config.toml
d_model = 160
activation = "squared_relu"
rope_fraction = 1.0
parallel_block = false
decay_shape = "linear"
Each number is 500 + 50 x the weight over the matrix's rms, rounded and kept within 0 to 999. Layers, rows and columns count from 0. Numbers have three digits each.

# layer 4 MLP down (transposed), 576x160, rms 0.101, rows 83-126, columns 0-159
528465496446436488557499501495489449521431426491488434567519470443480505449464522581517547415480442527415519568503369496500520443545471514484539460410499573517574558515493459450528469475622553577450475442463598522458475478453518439482565532434576476548603468508482544446509448543579457451499498437522567466560495442486490389529438460574494519440418540540440531470486609456527567662415609376546477396442477506464342453534557438441484536470496579517405508482431528542496450547437622
564529521577488497540579488446541475485450393440432485545500523567428509452491586538536395459504421516504410492463483565471451543538523505502492412324530431521542475523529479592544510454428487505512453439514471524496532581467539597476516441465572520643361496547503541388521487478490440524555511475458522607526472486534417486546504398478514557518444474565498542479551432502541527499567502468501426547483497498475520506535462610462438499544452484580494510437513498518457535596438423
558521533611459538610487395569514434445449554467505492478530429530488568498586460488457461399477521462326548467548475414546421477465458595548544598549444491502444383507473388607478499451443435531447539493533400421615420490585542515582502465512481579498510471526536518509485474586471534478493558448488512529488504565484577477503476532496516516535405470416499486503484536498527491480572504514617470523480457585388527502530532505447596509473469540444427519516444457527371424466420458
501495508508497498495493501495493499489498499495497501498493500501499509503497496512495506485499502493503494490502502500499509505508492503497505503499496502492508499505498507498502500503497502500510506501509504490503497503496504500498501507505505499496496505498499506493493495502496498498498508493495503499499503505503502502500500495498494492500496500504509501498507501488500500501502505498496495504499497503500502504503496505491503502500500514496501499498498498501505498501496502
559572511466513440501487565519602383494490487499425476524473475539573566504513531549562509490504484489494451559426531584490482566557573533509504477514349521530496501409528508595567485598520598622461537536467455500441449590449475519379501548514573488357513459548523495472465379572462551531496583520485527610440633620645509550583594492558556555580474392489508525568530552484442482544664514531538506550440428603462468509502522453463576437517541481496521510413443504540497519492505445
631503533497497439503485581498483516484577505430473539453563608528553437464530507475511435627491471459540498505463443455478523459527566451476501468402564520487445500458475459472444443537551459478490402553424586521481509478493543434515520513455435539478526471489515492529451551536473499439489523477458487479462422485480495484450500538453450567474331489470447527530428544446490502544503478531536486521577522414477475562394449460568547536457517559517494548471510537484521560502515402
507472510527424531642416515484422434453519530488610665606447441454546519439495658546488543500438579505459457450544594453513501444475503562410476522532414606458502561444410454479521437479431496523587450493530498502518565430442517511483474586562495519510491559543401483494485583565501478476538490547446483386495521545515574461590459509388516426592595482470548456548475560563500544538330552513441488492458465576514445450533459441457510498453492500519473504464465432388403622533532565
482532525554455466572488547493480452561627449533510462426530471551499460479529473489482464586456412531414549428528551524505475451499509460524538535361502514497442560566551420555485446534608530425559459442527460427427517433530472480470454558538552565501480498449514542442433509554541565491423461523471519530525505457599588510464431544407488483439533490520480555489399406505551474478496482436493438521496515538486499429575510495491475470516439413571534533596533572517558502491487493
475532527657541545439468502504543609433649561529487539470417462492443580441560526468484478459536491449519583512493341491493507525491531499491479500451450503459561545561478531529475472553536540608439514572500505527429530516564490478547567494484561555590456564548608601449511537477521487476487547426542510540606610586539461550558514573507564445469502493453475582471484530536505483494548535442462512556371540495550462463589563530392539473540451494476563427486457494484556516562626525
521491478487484476481506500495482463518514487500505524503489502517529526495519508513519494499520498494511514518495506500498481495495509499511487504505480512488521509501499502517502498499471497504509476514480485511498471508510514488501514491498502527502495498523467518541507467473505483487507493489484519540511496508502482509489491541493529487507512528507490494502532495530498490480474488488507481476505475501502479469495464502511493484510498523501469495501479480471488475494486482
525414424476467526526524516479476477503438503501519477472521489548437604483493457567458483467543441591442552471473413526553520597500469556530514584421520499439439499462538523466444430502421515477462503513518519479541496421483440485423574564457561466589603455433466418576526487438555493561460585485479578509600404423495410582447486435491518431415408547478524552530489602425593501443471543500464487524522562543521425482567514491535508523497508598424484530379475535538456464573580438
496544498468506509477554541451494516453561488600548432596485467427479478475524568475443379395516524475423493542379481494471551504528609480451474482542357559454596547421432645491452555519487509514506572479442497485469469452484599465513462406474471510472490494467523470658463491603597402434512453510453478507527449529484552493500540560617460487517462456442547547516530462591479423479526409509485487534409548444477511496606473544452519521544518557518466611490551584405488449479447563
429478495559517453507599503544503522467513440525488463491586496533494514517500423484492560552442495570475479519433535474561439513490561526528446490405482487505451480510460492469474453594429435555567563540434421520579490497477544512508417435436465520555398481446489563414484454506542519518429528425429589524531551544465524447502509388472548588439464438511491414474413525416455472468461495543488607489441493591446493470585434539502462470525431498552476461520395445550415519501483475
467471478512562489454460573465337481420472495509502498450489356499476590495508466522555532437572434426478503584542449553659493523466511589491482471493493457409479535646558464475536466562483548499496469523472553567505478501504451518529560582609483418388554411544525516417442507549597521523469500553487482602508467494521573468607442602421533379325558593418411507491425497560491390504511493524522495458506391524540524525464451491460545504491508434475435427424507550421529522478453528
556545584570488402476556545428556497516539473511523538441440499498522417520542468475569354526527421483572439474453585448498501525551393521531512656505512466578449536469448534427524560471447519716458488592481552528494518363480515450613575469523546528515508400500565419497469462540514487498498551488561474487425624557459545470515458486493502515446580540536424491481509445530540478431536489415460479508479537507462524526423562567400488541512505545538493526540460525498519439515439446
448458542669507496545483525516486390413585394477440530501484507446563492408568486458560429458583495433534482446481435502628539396475537417543446490551443401477539542522458481408509483498551452569514549422537474514502547579553552550473516525526457455517467505493383520584573454515561486458608514530516459420498517479410620493416571463530491385493463534565405429614428506504573459512584588465574523525476489406495515508507528510619519432482485509510532373458573574596561568517529423
515478513435579485430437477488487534448452508524545543597516492404522525472511535530523495542531475469511411563566484550453555451395376459580584473416456469504631494478495516579492556468451505557501463442586480430496546465541413550579554452559502508588611539511504556465483477533507508503498468536553478450460495522532527445429523575436468481571363524467401443532460542438634511616467582466676468538535383483542492537540547549524484541442514488455426519434519433494536613528488444
490545459459364329524469506514432491537480613530527506549547545626487507524496447486371413428536565532465491553574485456517498577471481516460518585485608551481536490465510588490484495357470515381453558547503329529515414561547528519420487485471489508560477558455453567517466459510463473556458509529541492551571427476398512551395479619574510489544488522492578532519489539563576624435543477539433537563426565538443476551552566507484574515525481598516491542511478496533543516583503429
485473487357474539506526586476526562491557474406505508495503458479342504432567536523508499498535500416463405591467555570457490455558388571569550549602456505459490549554484509541621509520498487560483439477412507379658443522607475502457485487453576447413488593539497540421504543440548446598467513513492431514526521553516494459526479460531473486468391513443494528612606455537490585520487528408545544579423476552484502536581580438543537588410480518489534584443453466557526454430521515
570474448597520369457522562488399488478493468524567466467470552536483448640499567579416534413596549586585481453475562503523472452398540542425559525435554565483513516493550508451481490431466482557519470562538460485533524517456499510482512526485483463487543505520445501475514476433493440471504430493543403592469581443527547545368489477416504454478662552451542521522462496556454379520429510504584511516618525515510479469439515371559450466552429422503575454515507511476462470489467499
560535585521544507537503488539521525565474416625481519583405439567486574557451478507438567449572575436487441551455531502480519468422497586499494567432573496454525467501522381521433414439489523477601494536537524560431482361489537583495523581556493448480563516507531437483505521454569461513553523391543452466501579475474473456515524494457522433539512347485549498570512372598484470681472522610525539486437561545566440396532537453403582488463570470528473546527473512517409491542528458
525460480489400672558436521461496499496520423401501467456520477546570551529517516597468501482518474479580446546420486502588418612478479469462536491392486547451418533586445541529572424467603546435491465607542434553546494389561554646446568486591468589514509475480501462530537502620531396451480524473497501582395449474607515488543454452555467511532396538463517508506514497457579532601388460434445526412547462479545433409526550480503514563476513515502462507447460569588557520530463521
668430459579411429533490448486533431511433384430521560539435482489502499542531520465570424529527459541395539550543471574499480429566494508487511507350565487495518481410552459499558417465494493578461516447510566482425557513463511577503482472459578508499443538469603495427457486527488512479606466490498460540552475407490497451512505447468473555475473447496463574502490418526529470503523495503634508521525517509484529401476572596501491522507507464565565469553506512434441450495522404
495527499539579477488520493512482492522502488524501491475522498507531527472474499471518464530528504454510535482513489468494489531526541499473497514500528469465495523466500507536567509463465511486538478533490470499498503460510476515500534495544508501501505541466515499494487495523506478504519499489513529483489546519526507502498495505451497536495467478522515526487507539506515482522521469533496529496505525539486451494443518532489480513467451508478491513514496519478501524504504482
533482496465544501534489528531571523431429478510443463519543531506485529551513459481518588456505549482467483545453477496587473495507518476509506516164498470467507506495490548527516538527506477486450486507527461560472459499498479488527514422503474538511492416502550500456513503461466517526470449565490518480477469437540482496579438474531545497469506509463531562485502490499494511436499533489560449510521523416515534511477482570513520529520486461521558488497600473479477531541548552
469559436560632510500649475465468472467585518534494621422537569503544459442444480566490416600553485512525508544507492539512469594588459490528459504478509534428486495480609471462467511507538553512593540523502474536520501493497465475496573442538490656469513606580458370566424470595538524602507563481492505465415465511541435391349540553530520419533487606509569608498420420504531399460483497480441556446485533513534565519397604465524542446542513566472482541420471529393400476443532433
532573452519471563506466481519497534473350598449519441433503523454556597504523413515526580508507484498494454597569457516598496553542498580520485497480464523439544553526454485481492531440451589663467533502475449441523502502451553427564515525504505479525642513471503475520469538456472564511479505527540499556503457440478425483527569556443475470577469352585517485535508434539494563597425611541506537414474485496579476508498507547511378478433607578469549527458429482482459547442514557
507530593458617490522495526522492512440510507548509508537498481486441588493504497549454538504494474538361450530595459530367470547463561530501384704525447478497371475365470547458540553478536452497445501512529615466475458560492519535516373563545516462535503429542467477564501469613491556520520421478487513485486397446482595542529618499523537524489499476374542524589543472474457548453476431524505536522345541463543552493482493441542482455497480528458399432486539450490530512465495600
453554482484530456571557472478530541493542534539536546512461505523528555520536524500434572379560471512505527521528397531502538465424572420524503507475497480429505542446518516552396576445586412548448457457469519380485412458478563453572481482484584548459617464538482462518553512518450474438590436427487489462546507610548456453507489490530442502560362440459493473499504484534429550536647586513560511469499452436434479458536572502494524405577507513447536553488560507537518436503515524
551490469476504489498556519527471491454551485406491490447457484473542423438362514491516418607434473401437587498417508518520521479576544517553429491462556426524566479542530552491490491570565509490602510587545442499464572465443505541562544608476503434513484584533531481544427540581458544472612531422493529445571507551497461637584496443540437590508554443478527452425545581513484525495481478452463563535434471500476516588537537543436568525417384482529626480466399569500486492549464416
595625509607496397435613489531473591590565478530476431474518431473402517543557544423489550493547526443565534521497444527545513428458510572496485581386433490518526477473435479451521470433505542485514462523567522479531556536490497408527536555510423522474478504459391487485529452521502442542497442443427534409581513428438482430575565514390485565538512521423498541548584441456571439535520431503528470571554534574525526435523481530431536501509589507434500466568575446516485479393516428
476518522508432535448584588553512510574470552467409525496575642475553576545533455545570586477457519439474491501543485483463525514513511513584465482366563520552543536532459469520607523461482573441430492454604540466552418396631484511469357542494562558565505459505524458467477436530451493583565461458564457531520475488507506566505517489566532550397505514480546421502612473476502570458467523512501487458474546561576571522448520517431471505502477543503523493477468549541508529462517508
491511490492496496500511490498495496502510499497502489507490490493501504495505499494498507502497501498496497519504502504491503498496487496514506500498493501497495502489498502501482496507496497499497497493495492498512505484498493493489500503499494506504483490498504499506500503503498493505505499505509505493496496501499498498506506496498504510499498509497495494503502488503494510492505501501506501498498507498500496501518509504505490487507501513496505495489501498515497494496503503
401505483578490551560454479494493447426570458536545487491462504523482567458553473531429432434501449438460554482507513429521504520443456579454575564465574604570476476534443436430395492418466543464530563488539542424534527482495657520521443458445552443563571471428530507495513566508503454495514482570523556503504577580479501439533518485452563456441548465513501510471388508455480499455531520473542487616499395615564564508519451487504464368511595538577406525430498491509405453576447525
521508522532537505486503524504499493501526476517502526513492506519507533483497485492503505488524498520501501504482471506491497518513497479501484465491513504516505476537501477543556468512489506506515484495488500506534502466514524498473494477499538495496487494504483496510540492536476491531496505523484500494493520471532517508508523510488509467505490501489494505496512501517474538499499515517505540493527494478527481517461501475488527482484534507460489462480515500510502505502466500
461517492550470491496429551495436488479464529573520526482538550472489475476621511437620493553490569499501556408489540518433462488444422491532436411419562508516453536538595450486473582442540504576499421462445617494471518492534576523528510549510550450514429432569443497570579499580481532521435516521447432528514579507547536537457423549534468519549485571528567528554448464470586520519460568492452472487491570491557550527475420575473452482550443592461574428507474527455490542478461536
606437612545319414522465422446472447553491522471525469522562482474576482524527459396495465467482529491543456475512463540526431401466485461491432489300632455445504550531472523426514508502540525478426438527561467518493601507507508506498523481494480509499547508552504542478508362442527521476474505453534570453458523456449458491455528496513499490548529526441468447442540456548434448492510411574544560500518522507503535569413450512495434498519429492470563522546521522551473538584491476
585384467501437551477495548573565535549527384412496581526554515561480592511445441556461463569427462527557624520436520486506485484438476476483408457344533484479538426499473440513393540410540408454531494568423519533412603415501535488482598416511493552567590470506460487469470484536521596547480485531540532561455502476501531617470524530505490493518608472495586450538528551506545438487497560491458519570529491461478502576485568436467603457582539519511519477463539540469489480581451460
501507560532491496473519507509504490489519503492491471520502481513494494479477499490479503474492497531504498503529491497515511508489498507503476498474528510491500496472504488506504508508454499503516492520506494517505480494503484505490517465520499508523511529516488479488498485523511511484486494483466499496483505507491522501500501503509486510482495496508504487493483519475471523496506517515498492517489512509507505516505513489513513506475500499506506503508489516500487492519523494
524494407506431510456592534457409529534548470597328459504509523520484472413499531511508534529572477479519518531485498493495486549529505618450449500546441477537467477500532447470552495486534532582515530459515496503445463488486489515467443578426494460458469465566538431497535493568504444512477495471567488542437501524515483518484428428451442374438466557474491438479564524557571507574472468484525600467436431502457578471474500449374440540448481510606411453456403529481616555435452443
642500498511456410443512486633485520507424550588560531440607483592498480442524594472498483544511512478457474558470461457352553492517435434592439652498475467350472554530512419479401606430617473478543487423570516505507489455438516585573452480460503501502444463641417489465592522417491398532541577609501535490566437586580521544424528499455557500490524582534575517468485471449506483481509448507543463489494567468515409529547500449574535487457474482473623502594458548550463586472465596
605471466466373497417550569538435566477549412449544466565490524492515517561430474456591487503550500478466442461494468491507469498455498534476555578381532439512543440499487498440511452493485409520413531397563508475487532475551483546460491418552508546509340448511537564497410490442444527488531502519469472463550459479536476477578413483574499529485440521537413602413573487508562461393487466526432527611437530526428466518417500551522494510534442461539578530554507509569467576546523526
532412543470472434497481469493608449418426421477502551428525472445502469427540457532491528562478559485452450509507460543555478504455423430498531493405565448576538484459545489598492487512519559494451544502544545527470492407503475574544606580486505450424522475503505483437437511623525501492556480369454530477583536524505487443526485562504410575461467386584602489435445472566582486572564491641573572486445410420533514474537547531487451435434533541405589451485535502490537451479541568
524472448564465470521516452505443544500526553476480468490544464600445612469490454500503503436573407534512509501466482531551492684387450500467423472477481463448484501498442456563457513432432647513522493512473462505488423426441486521514494501470456511508549540480650478460516482491482487462487516578549475549589533540490526450438534578557550604499495535445563449545552449522507611491356493578483470479482523436563557461513531481579452478564566488515450477486465511443530537424529512
# layer 4 MLP up, 576x160, rms 0.101, rows 84-127, columns 0-159
456527455496483600547487511471402540584438615522494470485545412515443454587490498393519468408543471522473481435468443507575433385434481542517502460536614497543536476501517524485532560538410480440524474469444437478502547576491497603510445532527537511483484500483410562500461478523413526582496507432497525539497580427453443541541552466491474504560471523496558422465455501497523545506395487548445511498494452547487626578530450458447421493432602477531552541514454498466496542435510465
538510415488426458547561449578483561405513489434640538477458517407492422534433546510438596511417413583536502440450562474547582459445638492488514437536381433427495394525453591396558437536510490447447563460505475557522580491466449428460425448503545429511435429459465510520562469484521437464552530500451478460487478481454602493545490559479501500550514537477540478502452577545425525411462472451432481491591404391440522478537528463574410531516447500514531458552429459409485531447567408
495509499509497508503505496517486492502491510494497508504503497496512494496504498495496507498500497501501484502501496492499491500510514490499511482522515483507500496508489498485502507506493498471495484491493511492494508523503501485511515505497499495496495492502505513498497492497503510494497489508511496509504500498485509506506488486492510501504510507494505495488496510510493489485486487494476499496507501494492507490487487504497487505490491498491503499505505500499511501497502499
419539486502608484547464608480518424437493535511543490465554473485488444554408500502605490570592468527517373438500592555558508466448468510517501478556452540496452545558490522515544490632556473429510459455395397499394466567560541458485426574485593475388487476515419487472489429460449521475454552597490416480529453417481489662472506485471547531432528482458596420479443522464523524455483529512440538570580582545357469499561571552600478433435446600565513499616549421406495530621449514
538472495485557462572440528579524461518401502523518481471630479477467387461538392468480530531503532508561467506517543549591506362447519424458420612510554381531492477444487564465488505500515500477492484459626468546487536559476483403578533473536436448534546536492516517533611511403562545542524520570513483499510565422503519462542524490577515558570529474553494541493425488572543479543421500493486486493510439461506566512530453443463467447576474478442539462529530478431552481533568518
522566488475479581463525553543486598562474555492559436477460451543537450514471440659480522461470565515471526474558543552546498490564475427471472560557593369528403478563427487526442491532497531413478630582429452398480507543486531502598500546522466507521489588511478551476458430516544519558533493466446441530504502543482557591551518526645468477575541547451539521533459493392582347514477552549498400461497415609535568562390508560603602507503487356476602550489454460441546407544513474
476442494573488526525548497503504553510503521481528490534508546498453426533491449525492496473538464458512528431506496486534559490429557493523484408543521540509524509463476477506515521540498474483469531425357525596508565492514588529489520456432508501538448545448545486512528510520549541468482440446520502468456496502437489511503424457476490482483574564479516480510504475478544526431424451550469481524600496401467535504529497448504468481546412500433573511607475494558464595496518485
424500576558498537598415378530513445517529456630453405506528574560418545482525501436504534487475467550470469509511440534512464517513558527405461526535505529508474537515449480456536480580559473481374524438430530462527482543516486558544473622521472432521441512499492474507491488474445526356421436449562458469484510520536465585560458534518459503549498522442505500478405508592535456467501536373375470544506551498484513602533609470496542457547542585599581440514556531509489473510385487
490485504499501472494510505512496514518493509508498476494509489506511474488517526493486506495492487523511504495469489529520483481486530508480508481548493482513471457502504529494512513523509490470468494461502496473476488548489517491501496518499497511476491515471496511504496518527472512532460504458511475488486493504508506532506508475494497491504524525498504486488487503488498499501498510496451485504532515514481504493495517496517484512507493487492518506515507525544519498493520502
486557396398439524503553515509606493461530560524602520459462497426535497481571498506500491473530477450509506524531439493500544412457558523380485525540483507474403510452449520458462487621458555460401410456458456459512503524481508416459589572483479458432452490468477461557527420528496594552436543484548488459545426460472521541499512441493506467376499590480401609488519538504550573464541506452466542438527547398488521461494449558509509510536532523458487432543470537511480494483586406
494509420521527401477505404545512516511500577531505475509435613470580415509568520517473501596466584499556375508409525563487515391518509531486532549548524421630530544466524539484444499506501484477389529464462476563457490503574416595494412498538362485473524499563488440444529569560541471515451585539511516567451527529538503676580457489599446540515539545429520419432543478577526520571502471409474559468509479382428483542405484588519491528500596634444534450603455399562542449605505440
460510493577538544517465528552482550499516563574526539398444486440462540589490432537512534496523502503557599462526478474439511448462472394509497440557489571482449468532427576466557515507602401498476465523422477382535475524529595449496548546537521533567433489428451513528484532484543487505530613459476450475490524430517506522502430461558523510452425537489524466444598491548531475528458509440485496479510474554532556486439493564497513447510495551440424410547451555541473432569478594
436489511428509515427554503500558505519426539588482496366572559398535449573548483426373499428554395568621451435461474542529511493453550510561536571559560508502503473430525485502462524511497454434455408489550451428582601578450570543578528497567460495573471450523513415420519570529524530411491449479525460494464553529462516544479573490591553518464617552514501462539541442504577374617510575446497510410588507490436536440493479453545622482450423472612519363571523464595597535418538504
471511531585469469506523473507495479549522508540501431469434518489492419510492457464447505492470510491544455465481498477541513493419519551462431525525489509590488504580474591499535552551539479477403479535415493525576524534460468476583460576538439535460510497423480552616466481407447555459487610509574458477493510545451566472598480486465567518407498555495452450477454526653544349510577512410457404525481514511461587433491442513462344539418472467554523527557413509486478449499419496
461490482368506453508585527468404445477450584468418497447561442433487459531535527434489471512618461520565466505547466549500465518528559362374542532543431422536482478427487536467501533511631510442365437443569537464510508523453610527628465480471534421608522451456439567503526514471559451493538466469517460522519545553583554510485440550521527503517587553530450468531492496506538534507462542485487484456533400493488574410451438512601567459413499607597625380525470448532627511550615565
524416564612544529404486617480556402518454488473560497499529521487599404572468514499525644540511498484493411490482543491488554549509488492453540469567477487583495465532499474526395550628478402471399513441422510466443483535564557424516468517616457473542598519420519579506477516370450515390525522484470490420368422512481500550516489505497458487560543452447544438480544505496514511508458573460497426516553492444498524466462454400510571515497521562465563598552517440426604428405518485
481587433490520476618579565420481451564521440555551417474440490414472462525382457469543489594600557560513439474448412509551503419441603509443531530555542582510365547547558530595433473552476397425568396474517530445569592532440572459503422438577480551439492341492457595478459531475478590487563476490562473453514455492430494492489470484507521488454556449575552508522462565481528430468497403435457400480534503539496584468419502502484513488449441491564512461484490584425424475520634456
521542533443586556466575446454498360458504463477557469550532505505496486503471499462447508545461603486545431515519479520582555528543496494421592471558589456442445426497480524544556555544486422370386513491448521493454528582533457493491447549639439552560507469568527541466414556391622561460428491487524424508528459468503483581558524491470444576434571469560426550573508517450594523487510500483386369388478361469426464522372431482448510461431466544526444557574479573420491463505466558
533476520462487463441537502469483477585477458440412533565600517481496450479523525522549573501522461598487517596512441515553474526525458423462504470560451460478442556411519522485564604475537492499505457459473467505586533580559542433571597488571459491567519522497438570497375484400382592509605526494544535537482542487390456427445442424556577527532502480484487535492490559603497487447507448447432487456510520477508607503531410454473393485495601447539547517495596422544602529467547546
553531480473508473527483389568420497429569486508473456562524480510436452531482471444400648524539477409499494511559492445530473493610520350522504547558459500578460498437396591487427590420469481440466539502497504492484537486487533427483585544442511552503627492507569604492492497332474593511452563513459500450619523518492484485428520527492477516451495615389580485455505477477601414382452476523466474617473438551483544535536518471531496624489465442550471470603563575472589459515439579
502516543555484445443537480484543515513380499540531418478536573483505425518547603550454594550510580417461439433472481485504476448401517516518471421570574601447486366549598507489488486613514497432453533467469515457510533516560556576497409547543512495467460414488561484408566394513578473495456581578494448567498550405541553498410414550520543555535557551442584464418564549456441443411422470442443487560575488516474529495513545514506580513477463513472549509510596537603432493538559546
473443464488445514475541445517522508562462618498533518562495421447495471486524431531561613516481492436509446476481559451487438483447489528519529475555498523526470490454497538539577519563527468469523442528390531438482588536425487523482483470572510498544521415480444531544552494453476506470451516507475535520563497518419443491494541489591522500537470553534508429512560491491526482449486535561435516444563467551453589513427505425465436470468556450493565472555505485528516581590490530
478512516496489505480546467541493506474485480536503478505481518525523507506485482475519514497530492547465464465526502494481522465540542514502510506516506460463520481518495485504526493505528494469495446505484482500490500528502521457515493510564512497491531481518518492519519449510506516469457448456506502542508539517512527530465510506484525469537532506488533488507518495519480483480492482530455499520520494465485522499469497462498493528503489532499492529503491507490566509518506521
550527576565512501465559457528447577539475512481496489368508457489544537529540529539419562497480542562532528497596528497484497499616520461505500533494516444487491458519516546487506472474540378456455446436449520437461479568498507469488495545519531538474504553527441543502451494463458523580447510559480529562487544500565516582494516431545465536465437549465550517397548575495492422432487561536486534459598471409458480532499473444486524597437473455450536472505522605471526501531496580
506511579572450485418518505585552589519500465572517512479437445509660438518514392579468516635466556546526410559539496538620516539517469533466613466566479518434375500474370515526560525508483412469496468343455448557424502553487553419452460529484488574480526456454361536462500405442409483541509503515528514513464494556372518594532478526500462492458524485520466533424380550402571541540454614489456507528411479529462513438380380582609472529503565465476541442533493473387602415561457570
484420515581594376522462555564541492476551547495622492486534505559390578570595518521533495516537435532489410427481499624508522447504569377451523542561407423448445493510507515488456506551510505497608474452403534534496478566548599557482485453533481417478560556495490502481413518483560576413454426531517501550458556466595475498443444490485536483614570586487452469493518536517528517477449466519479549424545495381430491364467474539454572517446549524521631469490520482489503384431530448
462544518398561575431516470448514464522397451528543447435438520449430517463473554571532448553503573454545348524507511472462523401472462555478490484558496425522513391513462556512427617564543511441451535447375582562496493506520441551525509562446476492440580541510494524518506424523535492550394487382616351492514486545453510574408394531450568506513571481590506528421516560512534568513526501505510512473488416485461473428478522580598574452512517464480586545423471405536581534484505502
523493466516484426495509466508484527534460547600553434489521487509602475481579581445497527567509395554518540477476415488467391462354525483464555433550473520508385435522532486572459546481544438492517448444415551546537464552511611493553506543473416512467532454442403522602530527494515573501520497568594379459424429455446536487452469457490481441432484488551512457497519402548539573532520576464472562464541457518442581443555554488460385553508540458605559527518490517547435485543577505
521505500455473426408515595492511424519525462615555507396467530570530454444507492402455594579455498542573451546487475581455413502473498436486536465549479453569486501537551501587451484490475514444581580479545514493485537478501550467493535510482563502447543452548422497595442452533519468514485410488561504490470509539591570558439396550532551447503508632445467525489511553391609536427561613512503575519479513354441537633486513499577477514558547405548507498508437563566553552448530584
565503464508509438648515518570408423514513500539483458455488400584460504566423525566494497468600467530475486523420476612499468581460540496545521479557517454525505483435581545574496493573573508469478468410396471481485524555515487498473463466477463569493598443448436529513399415478451546432426474539494500493531480556507476467550442444419490507572467542499490530502467425555451536487438560390459491434557522457447467580558474553450404541530482525600561503425490405492554632468535570
497441462545392533493501511487504564609497513549485467472541541578566446541577516543527483554508447505541453464465481556490509460526537555435466499502501449533508603479447548490526525535460457420424460388504411462482414575562578599416501526517580550427538552417498569473447515459527511523549481365552399567496554409508494552421458423476423550521499494506516455478565558467564514537435476583450502403503499483521645547544512539484438504515504487479538505449438443542549476452505597
498508504502502488499510504513494483501487497509505497500507497510497494504491512512492521496506506509511495493506505508497496497502515505491504495529506492487500500500485518485494503509509492476495498488493509495499493517498504484498502503511503488487511512501503513505510492494497511507488497499503486503489514491491505518500482499514505503496503503509508493491500500508516494515489500502493500494508501488496514506493494505499488508484500499515506482509508516502514502510502502
513519505570483584535570540495470464484507561479567354495472511489514466523524433450479529495569466426611545496474486461459475501546626528429534499518484451557406492553443485496564535432537452452458512407473567500438472595524534522447508492488563522524570574526488514550560490480452525417412507493516538516452560440554507473494445521478395473439498497455460488430580549539459532597508430512469448479648481506539484467527510439476467543512540475590514496559510605576519618513403478
492511491506484482487479483523475492493494501508503485505535502514509444518475508512490531531487471500526492504498470496543481472473520481491489499537506460514507475483501525481509510500501488470489495463540530461476522536496500489532526526495505491503509497504494545487506484486506507472486502492512491507502509498487504526501498497502493503499531483507500504488529512552490476508474490503457455506529495486469504470506524489524487507519506520507528442529483509513495501475505494
452454474441495532494492543525506489502480506540537418478515578469433512564565527500496547477606442440553473435544475471523557527545509473560457539544491543519455443455443485535508593459487539475544527472515435443515550543516495498575453550515505432447426501416509494535540546491486576520550459448579502516459436469433421501455562409574505467486546524488500481497527564460550483455484459531436512504496465494491567436427529470591538519503467481480553467518575456577589528517559558
456503391498567504508535587561444468474504468533484431503430448442479457436463600512477527548490460532521467443583439519556523495477593519465582430502443397535410396488461513471465488495635505415415513474531516488494539507443494379559532487596451458498469486421434566578422519458492510465475500490456387495482526462510499461449602497543495460519487516494577568478520504555459536479438485442448434493518471440500513499572492516482514483512511449444650407529558470476606383555608422
507473429530498441586590408471473492596444524563486474467505551489502507600463474486489555454649546520462518545496495484440485453493506480535639560532492415448468514589586533601516588496461447440576533345503433456512442587533445423468505502552524477534555490456441511434468512500536576471584518506477517472426495411518508555564511479498548473518574564403512458539446505560464495555463421535441502409574468530484451531441562467433548439402510465415518523580522484540542485474518422
477493490499503497521508485515491495502484511510506505482509517485510492508506525490492525488511502498502476468495505518507510468492505491475481491549477493485492484503485510475473490514511494472493496482492493487475512530497508502510482539514502500499496499486480504507507481504503512494490464484504489522498498511509517522506463481509494513503510544485499488484489501504508495486496487529471493496512489498504525503494480487491512490501497500523507503512481503496514515483505489
511440454557531467468515518545411461487533554573504368588506423523492456567512504463509525552600450496497444446472471505523495461466497565452502520505521345498502432546493524470500443562584420465416408486548557469451560642471454580477489497414494446453435427556434514538515537547489520434425469535486536557458546506511485518561514462537470480526590513510497468413517547611524450499452485482444597525542487437445549529543400448526522404502590487519501470628477547572523618524559560
417561479549495492426521445492512540501524499432544474502566552428470403444580447392526552462534619541475513341570453477517559472565476515477470446573597519533481438425498461432482480509481535448455496528422599536530487594483443516592460459494511443491437402480462504609527457560554589508477504524529442536550510477418569439447359516412519525426573581593594418495480457478547463438496396648372437485580536569513569515535584587482498600552421348435578436556569558484501585496427491
504555515518474426548496480562444405522454499530533515582500518468393423480501448542501519515557521487496462473498511479593490449542490507546388475555394548561507416513467558531485505507415457485524466437436517475506557623541498506583477522462481519521450480562463506546498420492461578485499449463627502528539480419438538486467489469599492461548503477532575418526545426459519426503405458461464485516496611550475568502493537520472533477392532544568595478549514476451549615431421427
492489486538411443506545428519441513555445547517527510595558508580559460487537521446455558475567416575492489487474558434568474474597636474460460446520537364454540450541549596483485473536575517424551499453516483511418507508524533414543496422496505488486509469559529584586472490346507564473456532564546463492514597511527535523480529431459478462473561581579496420429479448569623523484447430606449508497640509563447431501553515428508456560499452490626481558502562542497535510434541554
504647454514571502483555443553403553576445446446524469503557480401533468586478529561490531417578526553555493474480570484484507557546469490480485501546474533441499521467494470484569580602637484469476490516492503452480419574424549462540534463517407567453444520522419462532617507384498569484420515547465512478412543474534554550529405522467486498470555500501584460586445462429536430536443437464478447500533482469473471488481498542504473589527482467605566541460463476477568546466508477
481498497499496497507510511528502491497503525503499495509494490503485484514498520501504524503501532495503491466496508508513499483491544494498518469523497499513490459496501519510500509527503488473488491461484489498502513539495500491500495504509499489486506486502492522509514497473489508495493508490496473496509509489472503524511495488519501522495494498492493488471503509505510495505478480507471478486528483495490514499484493489518492511472491483525518479503491505507521487503505493